Weights of a small transformer language model.
Size: width 192, 2 heads of 96, vocabulary 1024, 3.22M parameters.
Architecture: LayerNorm before each block, biases.
Each number is 50 + 12 x the weight over its row's rms, rounded and kept within 0 to 99. Layers, rows and columns count from 0. The size before them is the row's rms in percent of the matrix's.

# layer 4 MLP down (transposed), 384x192, rms 0.158, rows 120-138, columns 0-191
097:45 42 36 44 66 80 41 70 56 62 70 40 60 67 48 42 65 24 45 40 66 52 49 66 40 55 69 41 45 63 72 65 42 46 64 63 48 48 38 38 48 54 52 50 42 59 56 39 44 57 32 50 49 48 50 48 51 51 29 48 44 30 61 42 40 45 52 52 51 57 62 56 75 43 81 37 60 31 57 39 40 63 32 53 52 66 67 51 34 49 62 39 57 40 41 36 67 48 24 54 64 54 45 38 40 66 52 64 36 67 31 39 37 54 41 66 69 54 58 38 43 40 53 53 56 92 51 39 52 53 50 47 46 49 52 48 44 67 41 59 44 30 58 54 46 46 37 47 72 43 43 50 48 39 33 36 61 41 59 56 23 56 53 34 58 48 55 69 31 49 63 60 39 56 40 66 40 20 51 58 48 51 45 63 54 39 50 22 47 62 50 66
101:50 60 50 62 42 54 61 51 31 53 37 41 43 57 44 52 47 21 41 70 46 42 48 67 46 54 51 54 47 64 53 43 46 59 51 42 69 74 43 28 42 60 49 42 60 44 77 53 46 41 62 54 36 56 37 67 62 53 43 48 59 54 70 56 33 46 86 45 69 44 51 43 48 52 25 39 59 48 73 45 72 25 40 64 68 46 44 53 64 34 69 40 55 49 50 52 56 52 34 51 52 68 51 37 49 37 77 39 49 49 71 24 31 52 48 54 50 56 57 29 59 46 62 35 47 66 72 63 58 44 49 33 39 55 56 51 39 41 41 55 64 45 45 46 36 52 63 42 65 63 71 56 55 49 59 39 45 46 51 43 40 70 60 24 58 59 57 48 50 62 42 27 76 51 62 71 66 66 51 45 60 60 33 31 69 48 51 65 58 54 35 51
116:38 51 61 51 53 51 31 38 54 53 34 52 26 66 49 53 48 44 49 54 63 48 58 40 65 73 47 48 43 62 41 17 71 56 68 57 59 34 31 52 53 31 47 58 37 60 24 67 66 23 57 50 32 32 57 57 64 27 33 50 46 38 46 44 55 67 26 48 49 55 52 43 49 54 37 59 37 44 55 63 35 84 34 57 49 67 70 70 48 38 39 51 29 33 57 57 36 43 38 42 51 50 47 43 68 46 52 60 37 28 38 41 58 70 54 63 54 38 57 62 46 49 55 41 48 51 35 40 62 38 51 48 58 37 55 70 40 80 65 53 72 51 32 57 49 62 43 33 52 48 42 68 59 54 67 46 48 52 41 55 33 39 77 67 52 75 48 63 45 48 41 37 43 57 51 52 51 51 61 41 46 57 60 47 56 52 41 53 70 56 50 69
093:44 55 22 38 32 57 54 53 44 46 40 46 42 45 46 52 39 58 71 65 80 51 60 56 45 50 51 54 50 66 56 56 55 35 66 42 31 44 61 29 76 44 62 52 50 39 62 54 53 58 33 57 50 45 47 58 65 30 44 42 37 56 35 42 55 56 52 25 60 50 76 48 69 66 46 56 48 51 55 38 50 43 49 32 52 63 76 41 57 33 54 41 41 59 51 28 55 58 39 62 74 60 30 55 29 48 46 61 43 45 46 46 70 39 14 51 50 38 40 55 43 56 65 41 58 47 60 60 38 54 57 55 27 41 53 38 57 62 42 49 43 40 26 33 52 48 50 35 47 36 37 57 40 48 30 55 27 73 52 49 57 36 35 59 44 47 55 67 61 29 52 40 58 39 48 30 45 56 53 54 37 58 50 77 41 73 37 44 84 49 51 41
117:26 52 39 59 30 64 72 52 42 55 66 43 65 37 73 60 47 43 59 40 44 31 47 39 62 53 46 46 38 47 74 76 42 52 41 65 38 50 36 46 44 49 68 46 54 58 70 55 41 34 27 54 55 53 63 69 32 43 65 50 46 62 47 59 54 36 49 46 39 36 52 43 65 50 59 48 66 31 43 36 52 38 34 52 54 33 50 38 50 42 60 54 51 68 77 54 30 50 54 58 36 48 59 40 53 43 36 35 42 54 30 40 46 75 52 49 30 69 32 44 43 78 50 51 50 50 67 56 78 33 63 51 48 35 49 39 63 33 45 35 60 45 44 51 55 61 54 53 57 51 52 26 54 51 52 62 46 37 68 43 58 66 43 52 58 71 42 58 63 51 16 29 41 43 53 56 35 50 71 68 55 49 58 38 54 45 66 55 54 48 63 75
094:52 44 50 53 16 30 64 47 28 49 38 42 40 43 58 60 56 58 56 52 47 55 45 51 45 43 47 48 29 57 52 46 72 42 58 55 40 74 49 31 43 61 48 53 43 20 54 50 60 58 27 48 56 56 51 55 48 36 56 33 68 49 51 75 56 54 35 37 38 51 53 40 66 55 43 47 46 59 65 77 41 59 44 47 42 44 32 33 44 43 35 25 47 58 48 40 64 65 33 39 43 58 69 72 70 79 52 66 62 36 43 46 54 41 55 71 45 63 64 69 63 57 49 55 37 48 58 57 63 71 54 64 66 44 40 51 63 38 56 56 45 65 40 51 34 39 56 45 27 55 43 26 74 49 47 41 25 38 49 67 46 64 55 64 49 58 41 33 43 49 53 48 51 49 34 54 61 39 35 42 45 64 49 28 34 26 57 57 37 62 34 44
106:59 55 50 20 60 25 31 36 41 53 40 58 44 42 54 37 38 51 39 55 58 36 50 48 66 31 65 50 44 39 76 51 60 67 48 33 43 47 48 54 57 52 56 32 40 40 55 26 54 35 56 56 58 39 39 53 42 57 43 42 66 53 64 58 53 48 48 41 49 30 43 56 42 39 54 36 58 57 66 48 47 28 36 43 20 79 51 37 51 59 52 62 50 39 43 59 54 51 49 61 66 43 60 52 58 37 73 58 43 52 47 38 58 29 42 49 75 63 57 43 80 43 69 68 20 32 34 50 42 45 57 57 52 65 41 53 60 55 64 49 52 49 83 41 58 50 45 67 46 39 40 55 51 57 66 47 56 41 60 54 66 52 43 49 63 58 38 38 39 70 49 62 35 35 51 69 55 43 32 28 67 75 49 58 51 45 55 40 47 77 33 44
099:62 71 37 47 37 65 49 24 44 50 48 70 51 86 33 26 34 64 53 52 39 59 58 44 68 45 52 51 42 73 34 51 59 48 55 60 61 40 43 44 57 49 42 41 46 28 52 71 47 36 43 31 45 39 60 55 67 67 54 38 55 68 66 55 44 53 73 58 40 59 41 52 54 39 38 51 55 03 52 62 59 51 49 45 40 51 44 61 72 32 40 56 49 61 47 48 27 40 30 53 67 46 47 50 36 34 42 69 47 22 54 39 63 33 44 62 39 26 37 55 40 45 55 62 43 47 49 49 50 50 66 54 33 50 45 32 73 53 49 46 60 58 60 56 47 47 68 39 52 47 43 47 38 39 65 52 56 49 59 55 48 66 37 49 42 63 59 57 68 53 27 48 47 67 43 49 47 46 64 50 42 48 43 37 47 64 50 37 77 63 71 61
104:49 52 40 73 46 08 43 40 48 54 78 55 79 28 49 48 50 43 22 60 42 55 59 27 34 46 44 64 56 53 50 54 50 51 20 40 41 38 47 67 48 65 54 48 73 57 53 58 42 60 55 54 46 47 68 32 45 57 56 19 50 55 52 57 47 56 53 55 54 62 49 58 49 66 60 51 48 42 53 36 55 45 50 51 69 53 46 38 58 40 36 54 62 56 37 61 52 64 39 68 74 65 77 49 50 43 47 41 53 54 59 47 56 40 58 54 45 67 60 53 63 29 48 68 65 44 67 64 36 53 45 38 55 44 29 51 68 34 47 64 41 48 39 59 36 58 46 72 49 35 63 66 46 59 61 50 61 40 42 66 42 50 68 53 54 26 61 50 43 63 50 68 39 65 51 52 58 65 46 53 54 54 59 48 47 49 54 51 27 20 45 16
097:45 44 42 37 51 61 52 52 57 49 24 65 50 38 53 47 45 38 62 64 36 53 58 63 50 66 44 48 51 38 46 54 50 47 28 48 44 51 35 23 47 64 47 37 75 52 76 33 58 49 57 32 51 45 37 54 66 61 34 52 57 55 54 46 59 39 51 41 52 72 55 60 51 45 50 71 50 68 56 54 50 53 54 53 71 51 57 42 40 31 59 62 37 69 44 61 73 34 66 43 49 38 44 57 57 52 30 53 56 53 42 24 63 27 47 54 61 48 32 49 32 34 46 52 54 55 25 53 55 65 38 72 20 39 51 52 53 51 50 32 65 53 55 65 42 72 35 55 49 48 76 64 66 39 53 67 37 72 53 47 60 40 30 62 44 38 32 57 44 37 55 43 55 27 45 62 50 54 43 71 54 31 36 63 67 37 46 67 59 20 45 57
108:65 46 49 69 36 48 55 31 31 49 41 39 69 57 56 76 51 43 28 53 51 56 55 54 35 49 53 55 52 46 50 46 66 39 50 44 43 46 50 31 40 53 49 44 59 63 36 46 64 43 09 36 53 49 70 35 55 44 58 61 72 73 46 40 51 58 57 60 36 37 32 50 44 59 31 37 41 29 51 55 47 44 38 50 63 44 48 48 52 54 63 43 34 45 67 48 42 40 46 46 26 53 43 63 55 55 59 27 47 35 52 55 65 68 63 71 45 50 30 48 39 35 72 42 48 55 54 56 56 57 51 50 84 38 60 66 35 47 41 52 51 43 34 50 58 55 42 35 61 55 69 58 38 39 41 75 52 58 50 60 50 45 65 38 45 55 33 44 43 56 57 48 58 63 76 58 40 58 64 65 51 84 47 59 64 45 19 56 43 83 58 43
101:64 62 51 54 71 65 39 52 43 42 81 59 51 60 60 39 60 59 57 53 65 61 49 70 50 50 55 57 62 46 50 51 47 59 58 47 35 68 29 43 44 28 45 57 55 51 50 31 70 32 50 31 57 72 34 47 56 53 56 50 40 44 62 59 59 58 28 78 67 70 41 38 37 62 51 41 51 46 51 59 63 36 42 64 67 44 42 63 35 42 49 62 56 55 41 60 42 37 30 54 30 54 37 42 42 52 56 58 67 29 19 20 45 38 37 72 51 35 60 51 49 47 39 52 56 50 47 39 58 58 35 30 33 67 53 31 37 64 47 47 77 38 57 44 55 43 54 52 38 52 28 38 51 54 39 26 32 72 39 41 60 47 44 66 39 61 54 53 55 40 41 40 52 28 54 43 51 61 39 48 57 48 46 64 74 61 57 37 48 68 63 59
106:45 55 67 31 46 55 48 34 42 60 50 75 50 52 50 34 49 42 47 39 61 45 52 41 41 61 64 21 39 42 35 63 48 51 27 32 48 55 55 33 26 42 36 71 50 65 50 53 25 38 43 69 49 69 45 76 42 66 35 66 60 37 55 63 48 60 27 60 59 60 51 64 45 43 60 45 61 44 37 57 22 49 50 88 54 54 36 74 51 53 74 54 48 45 40 60 49 47 60 55 57 56 49 53 51 60 51 46 52 53 78 39 47 46 60 53 39 46 50 39 30 45 38 59 65 56 40 61 42 31 50 35 47 65 63 38 58 40 34 47 39 75 59 43 55 51 48 59 56 48 11 60 45 54 48 75 53 30 62 56 46 59 58 48 55 57 49 70 40 49 64 58 45 36 56 58 52 37 46 53 49 38 40 48 30 56 53 48 25 48 31 57
102:26 53 56 54 57 76 28 56 65 53 49 37 40 53 36 47 45 65 54 49 52 56 46 43 44 27 39 68 54 46 49 58 35 31 51 34 62 48 48 63 40 44 32 59 49 39 48 77 59 71 53 44 54 55 56 43 18 58 44 66 48 69 54 39 48 66 59 36 76 19 56 45 51 47 48 53 53 59 42 77 63 40 61 52 31 40 43 45 47 40 59 57 45 53 59 34 38 38 58 62 43 31 15 38 35 57 53 51 39 44 31 59 47 43 16 63 40 44 63 66 48 55 42 46 45 56 39 52 53 70 51 56 66 43 45 47 65 69 60 69 57 59 54 48 61 61 58 53 50 57 58 37 63 69 49 41 45 59 41 43 33 56 49 46 68 55 38 51 49 49 56 39 23 54 54 57 47 76 33 43 64 29 58 46 38 48 72 48 55 54 39 75
096:47 61 73 46 62 48 36 56 81 28 59 68 53 74 44 78 66 49 39 38 50 56 33 49 47 52 38 46 40 54 39 57 49 51 33 47 30 42 48 47 64 38 50 57 47 48 46 39 29 41 51 54 64 42 43 30 53 55 40 53 42 51 51 70 40 52 34 56 38 29 60 64 35 60 58 39 58 59 52 53 56 47 49 57 38 56 35 55 61 49 52 49 52 78 65 57 45 45 33 39 44 36 39 49 67 60 37 59 41 43 60 48 72 60 62 57 47 44 51 48 58 47 26 39 25 70 48 34 54 69 59 54 70 65 46 68 56 47 25 52 54 37 31 63 62 47 50 45 40 35 48 49 54 52 59 46 58 47 80 62 59 74 43 63 46 41 68 32 80 43 66 53 71 44 47 37 41 61 50 52 33 28 54 57 68 49 39 61 55 35 38 27
101:41 59 44 41 56 53 58 70 60 54 52 61 48 36 75 38 49 44 50 52 37 34 35 44 35 61 53 49 34 66 40 48 71 55 40 39 42 41 49 64 47 54 66 62 45 53 79 45 69 65 63 63 35 46 46 42 51 54 43 67 90 51 30 28 54 52 53 63 54 33 54 58 44 43 60 50 41 54 52 36 48 55 26 46 53 63 44 64 25 56 54 45 64 56 61 34 42 51 53 57 29 43 39 53 53 61 48 63 49 53 33 61 46 39 47 52 69 23 33 48 36 58 55 26 53 57 52 52 65 38 81 47 46 59 47 53 35 43 45 49 40 55 33 53 48 63 56 48 43 35 56 58 68 42 51 76 39 41 79 53 69 63 51 36 61 44 44 68 58 43 42 69 83 56 39 37 72 56 59 27 70 44 57 57 47 58 36 42 38 48 46 51
099:50 42 42 45 49 48 24 56 37 70 28 47 49 57 51 48 41 49 47 74 42 44 31 54 79 56 35 74 56 34 59 57 48 60 46 53 36 54 45 82 38 40 52 47 51 46 24 53 49 25 57 33 39 64 43 56 36 69 48 31 45 61 40 42 61 66 39 41 60 68 76 39 51 45 28 71 49 59 46 65 40 57 62 54 57 55 44 56 42 62 40 40 56 42 54 41 68 57 70 32 35 59 35 41 37 74 55 56 76 53 57 40 52 44 45 47 64 47 43 60 40 42 46 79 70 52 56 34 41 26 62 42 41 34 45 36 25 37 66 54 49 61 63 40 67 33 56 49 62 52 46 59 57 40 46 46 34 57 41 46 72 57 64 52 64 58 67 51 66 53 49 54 64 58 43 55 41 35 55 32 46 41 43 46 40 53 50 33 52 57 67 37
101:61 41 43 37 58 40 67 57 31 51 60 63 46 51 59 39 70 40 43 60 69 52 66 44 49 64 47 59 31 50 70 66 25 48 60 32 54 40 28 56 39 38 57 55 56 30 52 63 47 60 28 46 39 25 59 48 50 43 57 57 23 64 67 58 50 65 74 38 29 44 35 45 43 27 58 37 49 55 63 56 60 59 45 53 66 64 59 37 66 42 38 33 45 37 51 58 37 59 58 78 47 44 63 63 53 49 47 56 35 42 46 53 43 75 49 42 50 49 47 67 44 64 46 57 43 65 56 55 58 38 63 69 64 54 69 39 86 39 55 50 42 57 43 45 21 61 61 49 43 31 62 51 30 54 50 50 40 44 42 47 34 38 50 51 43 49 61 46 51 46 60 70 37 58 53 20 53 44 38 33 47 52 38 54 51 25 52 64 31 53 59 64
101:34 61 71 31 65 37 56 60 32 48 63 55 59 38 40 30 45 52 39 48 37 65 66 53 34 23 43 52 43 37 63 62 57 65 47 64 33 58 30 48 58 41 47 30 36 33 35 40 38 65 51 64 31 43 64 39 35 40 65 42 52 50 47 63 45 26 44 50 60 64 40 60 46 28 58 44 36 33 60 35 67 55 56 55 47 52 43 50 43 43 51 42 74 55 25 64 34 58 48 36 41 37 48 57 43 65 65 62 63 56 54 57 39 32 58 46 53 61 56 35 49 47 53 40 63 43 61 39 73 51 54 53 49 30 45 41 75 77 39 48 58 38 61 51 40 40 30 40 32 67 55 58 48 60 40 44 36 52 76 30 68 44 74 44 36 51 67 57 60 60 38 51 61 40 60 38 48 68 48 29 62 52 61 49 63 52 54 56 50 51 30 60
# layer 4 MLP up, 384x192, rms 0.109, rows 121-138, columns 0-191
096:50 40 39 49 58 30 46 54 38 42 72 67 53 59 42 63 67 45 60 30 56 58 42 36 55 42 37 60 54 44 52 60 58 25 48 38 61 41 62 49 49 40 40 57 52 39 44 43 44 38 56 71 53 36 58 53 63 54 49 45 94 53 53 53 59 41 35 72 36 64 46 38 62 67 74 54 43 40 37 50 38 56 53 59 43 37 55 43 57 32 36 46 56 60 59 45 29 48 61 69 45 57 43 42 91 53 32 26 50 45 52 78 54 51 60 39 35 65 42 59 17 66 55 56 52 48 47 46 61 66 51 51 62 64 51 36 59 47 75 55 47 46 40 37 51 51 33 65 58 39 37 42 54 48 76 32 54 44 62 29 49 65 36 41 37 51 44 48 37 55 43 64 57 68 46 49 44 58 49 55 59 51 71 43 44 32 57 36 47 23 42 57
108:38 50 61 56 40 50 56 26 49 71 49 35 56 43 64 25 49 82 52 41 54 58 42 46 63 50 67 51 53 65 83 38 43 51 56 56 48 83 49 38 46 49 38 58 25 51 51 21 36 36 60 48 52 44 66 42 51 25 37 71 69 49 32 55 65 38 34 39 52 42 53 67 55 54 52 42 33 30 39 53 49 49 51 32 64 59 57 63 65 37 42 44 64 67 48 69 55 44 45 52 48 63 54 60 72 56 79 37 49 47 45 49 58 50 40 45 58 59 53 48 63 48 55 30 35 48 39 64 49 28 62 44 44 65 63 60 42 53 35 48 28 72 64 64 39 42 50 34 50 67 38 37 48 62 42 35 44 58 61 35 55 41 58 40 44 64 63 39 64 53 52 36 45 53 53 57 47 34 48 68 55 55 79 48 45 44 51 35 43 52 61 32
103:34 61 45 56 53 75 52 53 49 39 61 47 51 69 56 63 79 42 60 55 39 32 42 47 43 52 34 54 53 33 47 56 38 70 45 47 69 55 59 45 53 37 27 61 47 53 37 34 41 56 58 64 39 56 67 47 51 42 37 48 44 55 49 50 45 48 53 58 79 49 37 44 42 62 42 57 42 50 42 45 36 50 51 60 69 60 40 52 43 62 58 50 39 45 81 24 35 50 53 31 54 56 38 27 46 64 48 40 34 61 46 51 20 56 63 76 54 45 57 34 46 66 60 63 49 41 40 46 67 74 48 44 61 46 49 48 35 62 27 50 50 34 37 69 38 33 52 27 72 63 53 42 60 53 37 66 55 50 58 40 54 52 51 30 71 53 38 32 30 50 58 54 57 63 43 60 40 61 50 52 44 19 45 48 76 52 36 70 39 35 39 30
109:53 39 61 51 53 65 58 66 50 58 51 62 47 67 60 49 47 73 70 40 46 50 48 47 61 73 57 65 61 55 49 57 61 31 44 52 49 45 20 48 62 52 65 60 51 43 70 35 67 58 82 46 34 56 65 52 41 41 57 69 52 47 52 53 57 57 75 39 32 59 48 66 71 55 53 48 19 36 34 54 50 66 60 55 18 58 53 60 55 44 56 55 51 36 40 24 38 38 43 33 55 45 69 57 48 44 53 55 43 48 38 34 33 52 45 65 58 49 55 46 27 69 35 50 51 38 34 36 45 54 57 72 56 56 42 47 43 52 40 67 53 47 60 55 40 46 56 53 55 68 57 59 40 71 44 41 67 79 47 30 48 28 68 47 62 34 76 48 53 55 53 41 42 55 53 41 57 65 26 52 46 29 53 46 28 46 48 63 65 32 50 47
097:44 61 50 42 46 79 56 65 51 25 54 44 44 53 54 44 50 25 62 64 40 59 41 47 47 62 47 62 45 68 70 53 73 61 54 68 49 19 38 49 51 36 49 63 41 50 50 43 48 23 69 52 80 53 46 58 46 66 57 56 37 43 54 52 46 62 40 52 52 45 64 50 64 51 27 34 47 71 51 39 70 44 66 38 57 42 63 74 53 40 51 50 40 63 52 47 35 46 52 56 39 42 51 43 48 56 18 37 38 54 61 41 44 49 47 33 60 47 34 69 39 57 32 21 69 47 39 43 54 39 44 45 34 55 31 77 43 65 30 40 69 48 68 61 39 38 36 55 62 46 58 49 54 62 55 29 66 56 53 49 39 46 49 40 50 40 69 68 53 56 59 53 44 43 30 42 47 51 44 57 49 56 63 31 58 68 62 70 60 54 67 32
106:48 44 52 32 42 41 67 47 38 28 46 57 61 51 52 72 68 33 40 59 44 51 72 55 29 58 46 59 52 43 49 53 54 31 51 43 47 33 55 79 62 51 63 57 52 46 57 41 60 66 65 51 54 54 66 55 62 56 61 57 61 56 33 52 52 60 46 63 58 43 46 40 50 63 51 68 52 69 47 77 35 43 40 53 59 48 55 42 31 52 38 69 40 49 54 53 37 62 38 49 54 37 60 31 42 56 35 55 52 51 63 53 37 51 57 51 38 43 38 49 30 41 40 68 50 46 48 56 42 60 69 54 57 20 26 30 71 44 30 45 60 63 27 66 35 45 53 53 62 45 47 49 75 56 26 54 53 58 44 57 35 20 36 33 38 62 62 37 69 30 80 48 43 31 70 32 44 63 48 56 59 36 42 41 29 48 60 32 47 53 53 43
102:70 48 56 62 55 59 66 40 42 27 65 54 56 56 38 56 34 48 56 46 46 57 74 55 48 47 62 43 54 53 47 36 33 42 42 38 52 61 67 47 17 55 30 29 44 53 44 46 39 56 46 56 58 57 62 40 57 67 58 66 38 73 44 58 43 35 54 51 33 61 49 51 30 48 35 47 61 57 47 47 38 65 45 43 47 65 49 42 47 44 74 40 41 40 42 50 46 67 49 32 57 50 40 52 41 22 45 39 60 51 42 32 30 79 41 39 73 54 76 59 44 48 45 46 51 53 37 85 58 61 45 67 46 63 62 31 78 50 51 69 44 54 56 46 36 56 62 44 54 54 60 55 55 47 85 54 68 60 57 40 60 65 37 55 66 39 45 71 38 42 49 48 24 36 44 49 54 43 52 59 43 53 50 36 41 61 81 54 53 69 53 43
100:37 56 44 57 68 51 36 51 33 45 72 47 51 42 71 49 53 43 59 24 56 44 38 78 42 49 63 48 54 56 34 44 68 69 38 54 51 65 55 28 64 36 55 50 37 53 36 36 41 45 28 60 59 39 47 49 64 47 48 30 57 60 43 42 66 57 49 53 39 60 55 61 46 53 46 59 38 53 40 66 27 48 57 71 60 42 65 62 54 65 41 32 52 48 53 45 48 41 51 46 53 58 48 51 32 50 50 73 76 44 67 65 68 49 47 50 41 78 29 21 37 61 49 46 58 32 52 40 43 33 56 39 49 51 45 49 51 49 49 45 77 41 57 63 56 49 56 48 34 56 68 47 57 57 54 74 54 58 62 75 45 42 62 68 38 46 43 77 23 45 35 41 53 34 73 60 50 51 44 34 72 44 55 47 40 43 51 59 54 38 35 82
106:46 22 64 32 65 55 46 45 30 56 46 61 56 45 42 56 56 71 52 43 58 63 57 45 44 64 35 51 62 57 83 42 39 46 57 47 35 48 44 70 61 40 57 28 45 31 36 50 52 54 33 45 59 58 36 73 57 42 42 43 40 56 43 36 40 38 51 24 64 39 64 60 42 52 48 52 49 58 60 29 57 50 50 39 51 40 83 74 49 62 52 58 49 84 37 48 51 65 43 49 57 64 53 24 34 50 50 47 62 45 64 56 51 34 61 62 50 61 57 64 64 39 45 56 50 54 58 70 55 41 46 61 34 39 36 54 46 39 63 47 49 51 49 43 73 33 28 55 29 38 62 46 56 56 50 43 53 46 56 40 36 43 74 64 32 77 27 40 46 59 42 44 43 62 75 51 64 54 57 50 43 39 60 47 34 51 66 37 63 60 74 49
101:39 32 57 21 50 52 36 42 47 46 59 36 47 49 51 33 55 41 45 48 53 51 53 50 43 53 56 54 76 37 60 65 58 46 65 47 52 49 52 50 62 61 41 65 61 61 54 35 45 55 74 49 68 39 80 62 35 52 51 58 45 56 64 67 60 36 30 65 45 42 48 49 44 54 36 51 55 72 56 28 50 51 54 68 59 54 32 60 51 73 47 61 52 50 33 44 49 35 50 58 65 55 37 39 56 19 58 58 34 52 62 27 57 66 54 49 49 63 53 55 44 49 79 33 47 53 57 78 31 39 60 30 40 36 51 47 72 62 29 39 37 61 70 61 38 48 49 68 69 31 45 54 48 51 45 37 42 48 39 46 68 45 41 56 66 66 82 51 58 52 57 57 55 40 63 48 56 39 57 51 55 36 50 29 45 82 56 55 34 40 62 38
103:36 68 51 47 46 61 25 53 61 51 47 54 52 59 37 57 44 51 42 57 46 58 76 61 51 63 37 52 49 55 47 45 59 55 51 57 51 61 48 46 31 68 67 43 43 65 57 43 38 37 49 33 51 72 59 37 63 37 64 45 41 53 48 48 31 47 57 59 54 35 42 73 67 43 75 40 46 27 52 53 55 62 37 68 47 49 49 54 43 62 42 62 63 55 41 49 57 43 60 57 61 33 44 33 88 25 43 41 76 64 33 69 43 38 57 64 46 47 68 23 65 48 38 54 40 44 66 56 41 31 52 57 62 54 44 49 61 35 56 70 39 44 62 38 39 47 73 61 39 38 45 51 50 58 73 39 59 36 60 29 50 37 59 51 46 49 33 60 31 55 51 58 53 41 56 74 50 66 55 36 51 60 51 32 78 38 68 50 62 32 64 32
104:50 42 45 53 51 66 69 28 44 64 27 47 47 46 56 40 42 43 60 31 39 42 41 52 37 38 49 69 44 51 77 63 39 52 57 33 57 63 71 46 58 72 50 61 60 80 52 42 32 49 42 54 51 69 34 38 59 70 54 38 33 25 32 62 71 68 50 67 43 61 45 46 55 59 58 65 38 55 53 53 60 56 67 54 32 55 23 83 42 34 55 45 25 61 49 56 49 41 36 48 80 47 57 41 51 40 48 49 76 46 68 48 42 57 41 56 57 54 33 48 52 46 32 64 63 42 39 65 44 38 43 59 37 46 65 49 63 64 54 35 53 60 56 56 47 42 36 66 54 64 58 52 48 49 42 39 52 44 48 44 58 18 47 49 38 57 41 50 61 32 38 49 50 55 71 68 55 60 51 63 72 43 47 45 51 72 45 48 59 59 41 71
103:84 41 42 52 50 43 23 62 34 33 62 71 54 56 48 49 36 42 57 57 45 56 39 88 51 71 47 43 33 51 44 43 64 48 47 58 76 46 49 60 51 54 47 42 38 42 34 41 46 58 54 57 59 40 51 54 51 41 52 33 70 49 28 59 47 51 67 29 34 46 58 38 48 38 42 51 44 31 55 58 52 49 65 36 58 68 40 52 48 42 64 52 54 30 43 62 60 50 53 37 51 30 54 71 54 41 62 58 56 47 44 43 62 51 43 53 53 57 57 36 53 39 43 34 30 38 49 53 41 51 46 48 48 39 36 50 61 60 66 54 55 41 42 40 48 68 42 63 31 35 46 26 61 26 54 22 32 53 36 55 69 54 71 59 50 49 41 58 44 46 63 77 57 41 23 57 59 55 52 58 62 51 57 45 60 45 68 30 72 82 64 29
096:61 40 48 22 59 51 57 55 18 55 41 41 70 58 53 44 73 50 59 74 64 45 42 74 45 47 46 58 34 59 71 43 65 55 50 57 57 64 53 56 65 39 23 74 56 44 51 48 45 60 72 52 37 41 53 42 62 41 64 49 41 75 63 39 55 56 42 60 58 55 47 28 45 73 52 76 38 49 51 51 31 45 46 19 58 54 55 37 54 47 65 61 37 42 29 50 23 41 27 45 27 59 46 42 56 50 49 60 55 40 62 64 53 49 36 42 42 51 43 66 58 60 56 39 49 40 46 43 53 43 38 61 41 43 56 57 48 44 64 73 44 53 41 53 36 56 47 46 39 57 43 48 57 34 59 44 62 68 29 61 42 60 47 46 36 71 66 58 69 44 39 67 33 63 57 40 61 40 50 61 58 63 27 55 48 39 52 64 34 68 70 53
100:43 53 55 46 47 71 19 52 52 57 36 52 32 38 33 60 43 34 41 53 41 56 54 36 55 60 62 23 55 54 28 49 62 43 49 46 37 55 43 43 61 78 38 50 46 35 74 44 44 40 62 52 45 29 59 61 51 36 54 47 43 59 49 46 79 52 71 34 48 68 46 58 46 60 41 61 39 34 49 47 53 48 47 46 53 61 52 89 61 54 58 54 57 77 52 47 39 68 58 68 46 30 53 47 60 38 39 51 70 69 64 40 50 29 52 45 47 56 45 53 45 43 52 51 51 42 48 66 62 62 54 46 51 43 27 35 43 38 57 65 47 64 74 59 46 53 49 36 28 65 67 22 33 49 56 38 67 46 46 57 68 53 70 36 56 44 52 40 55 37 40 70 30 49 61 50 34 61 51 49 31 48 52 60 36 69 43 48 59 63 29 35
103:33 35 40 47 40 41 49 51 85 48 46 44 72 44 59 30 39 44 45 55 96 58 63 70 28 50 46 54 39 62 50 61 51 53 47 59 58 48 73 43 56 60 56 51 36 45 49 61 53 61 45 44 56 62 43 49 42 42 52 45 37 36 66 55 26 46 68 58 21 44 62 36 36 40 85 57 48 63 52 52 30 59 50 63 65 60 60 33 49 19 52 76 44 41 77 42 41 44 54 45 47 55 46 45 45 49 52 59 43 48 41 45 34 78 53 58 52 39 51 47 61 57 45 25 67 63 52 59 43 73 37 48 45 60 50 46 58 57 45 33 46 52 38 56 43 53 55 38 41 55 43 36 40 47 41 60 56 71 42 43 44 45 54 40 56 64 45 33 32 72 36 74 49 28 71 44 42 43 41 59 61 41 41 56 61 45 40 54 60 59 55 41
095:45 51 54 53 80 35 48 35 55 54 70 43 58 47 80 65 50 37 42 33 61 50 53 74 58 65 59 61 52 62 57 48 44 61 35 47 40 36 38 43 69 46 42 56 47 60 53 60 61 30 40 51 59 51 62 63 66 57 66 55 39 38 63 41 51 31 30 63 50 52 51 67 60 54 52 59 38 51 56 49 58 35 52 57 49 30 19 69 63 48 46 58 32 42 56 50 50 38 45 55 51 16 49 63 65 54 49 49 61 48 64 55 17 58 63 63 65 52 26 39 48 35 35 33 36 47 35 31 26 36 66 46 54 50 33 68 50 42 44 41 57 48 46 58 33 49 44 61 47 47 46 40 56 64 60 32 73 49 53 59 58 48 70 52 44 60 40 53 52 56 58 48 43 47 53 44 74 66 43 42 28 29 47 59 14 43 55 52 52 39 42 61
096:66 46 38 66 46 42 31 55 52 47 49 57 50 45 56 63 42 47 50 55 60 49 40 74 55 62 56 58 49 75 44 40 50 47 61 49 56 51 49 43 39 48 67 35 76 54 59 51 47 60 38 38 55 45 64 73 43 59 31 53 41 54 44 45 46 41 57 54 58 48 38 54 47 62 67 46 55 49 45 47 57 48 38 54 44 63 40 45 47 67 59 14 32 51 50 41 52 56 36 40 61 50 58 48 54 55 30 42 41 39 62 40 58 62 40 57 80 50 45 40 90 41 55 47 43 66 51 40 17 65 45 60 16 37 23 57 44 47 74 44 28 52 50 41 61 55 54 64 60 50 33 49 62 48 72 49 56 61 64 57 30 76 53 47 48 64 28 52 26 55 69 47 43 46 50 57 54 35 61 63 60 48 53 41 48 34 34 41 26 49 67 24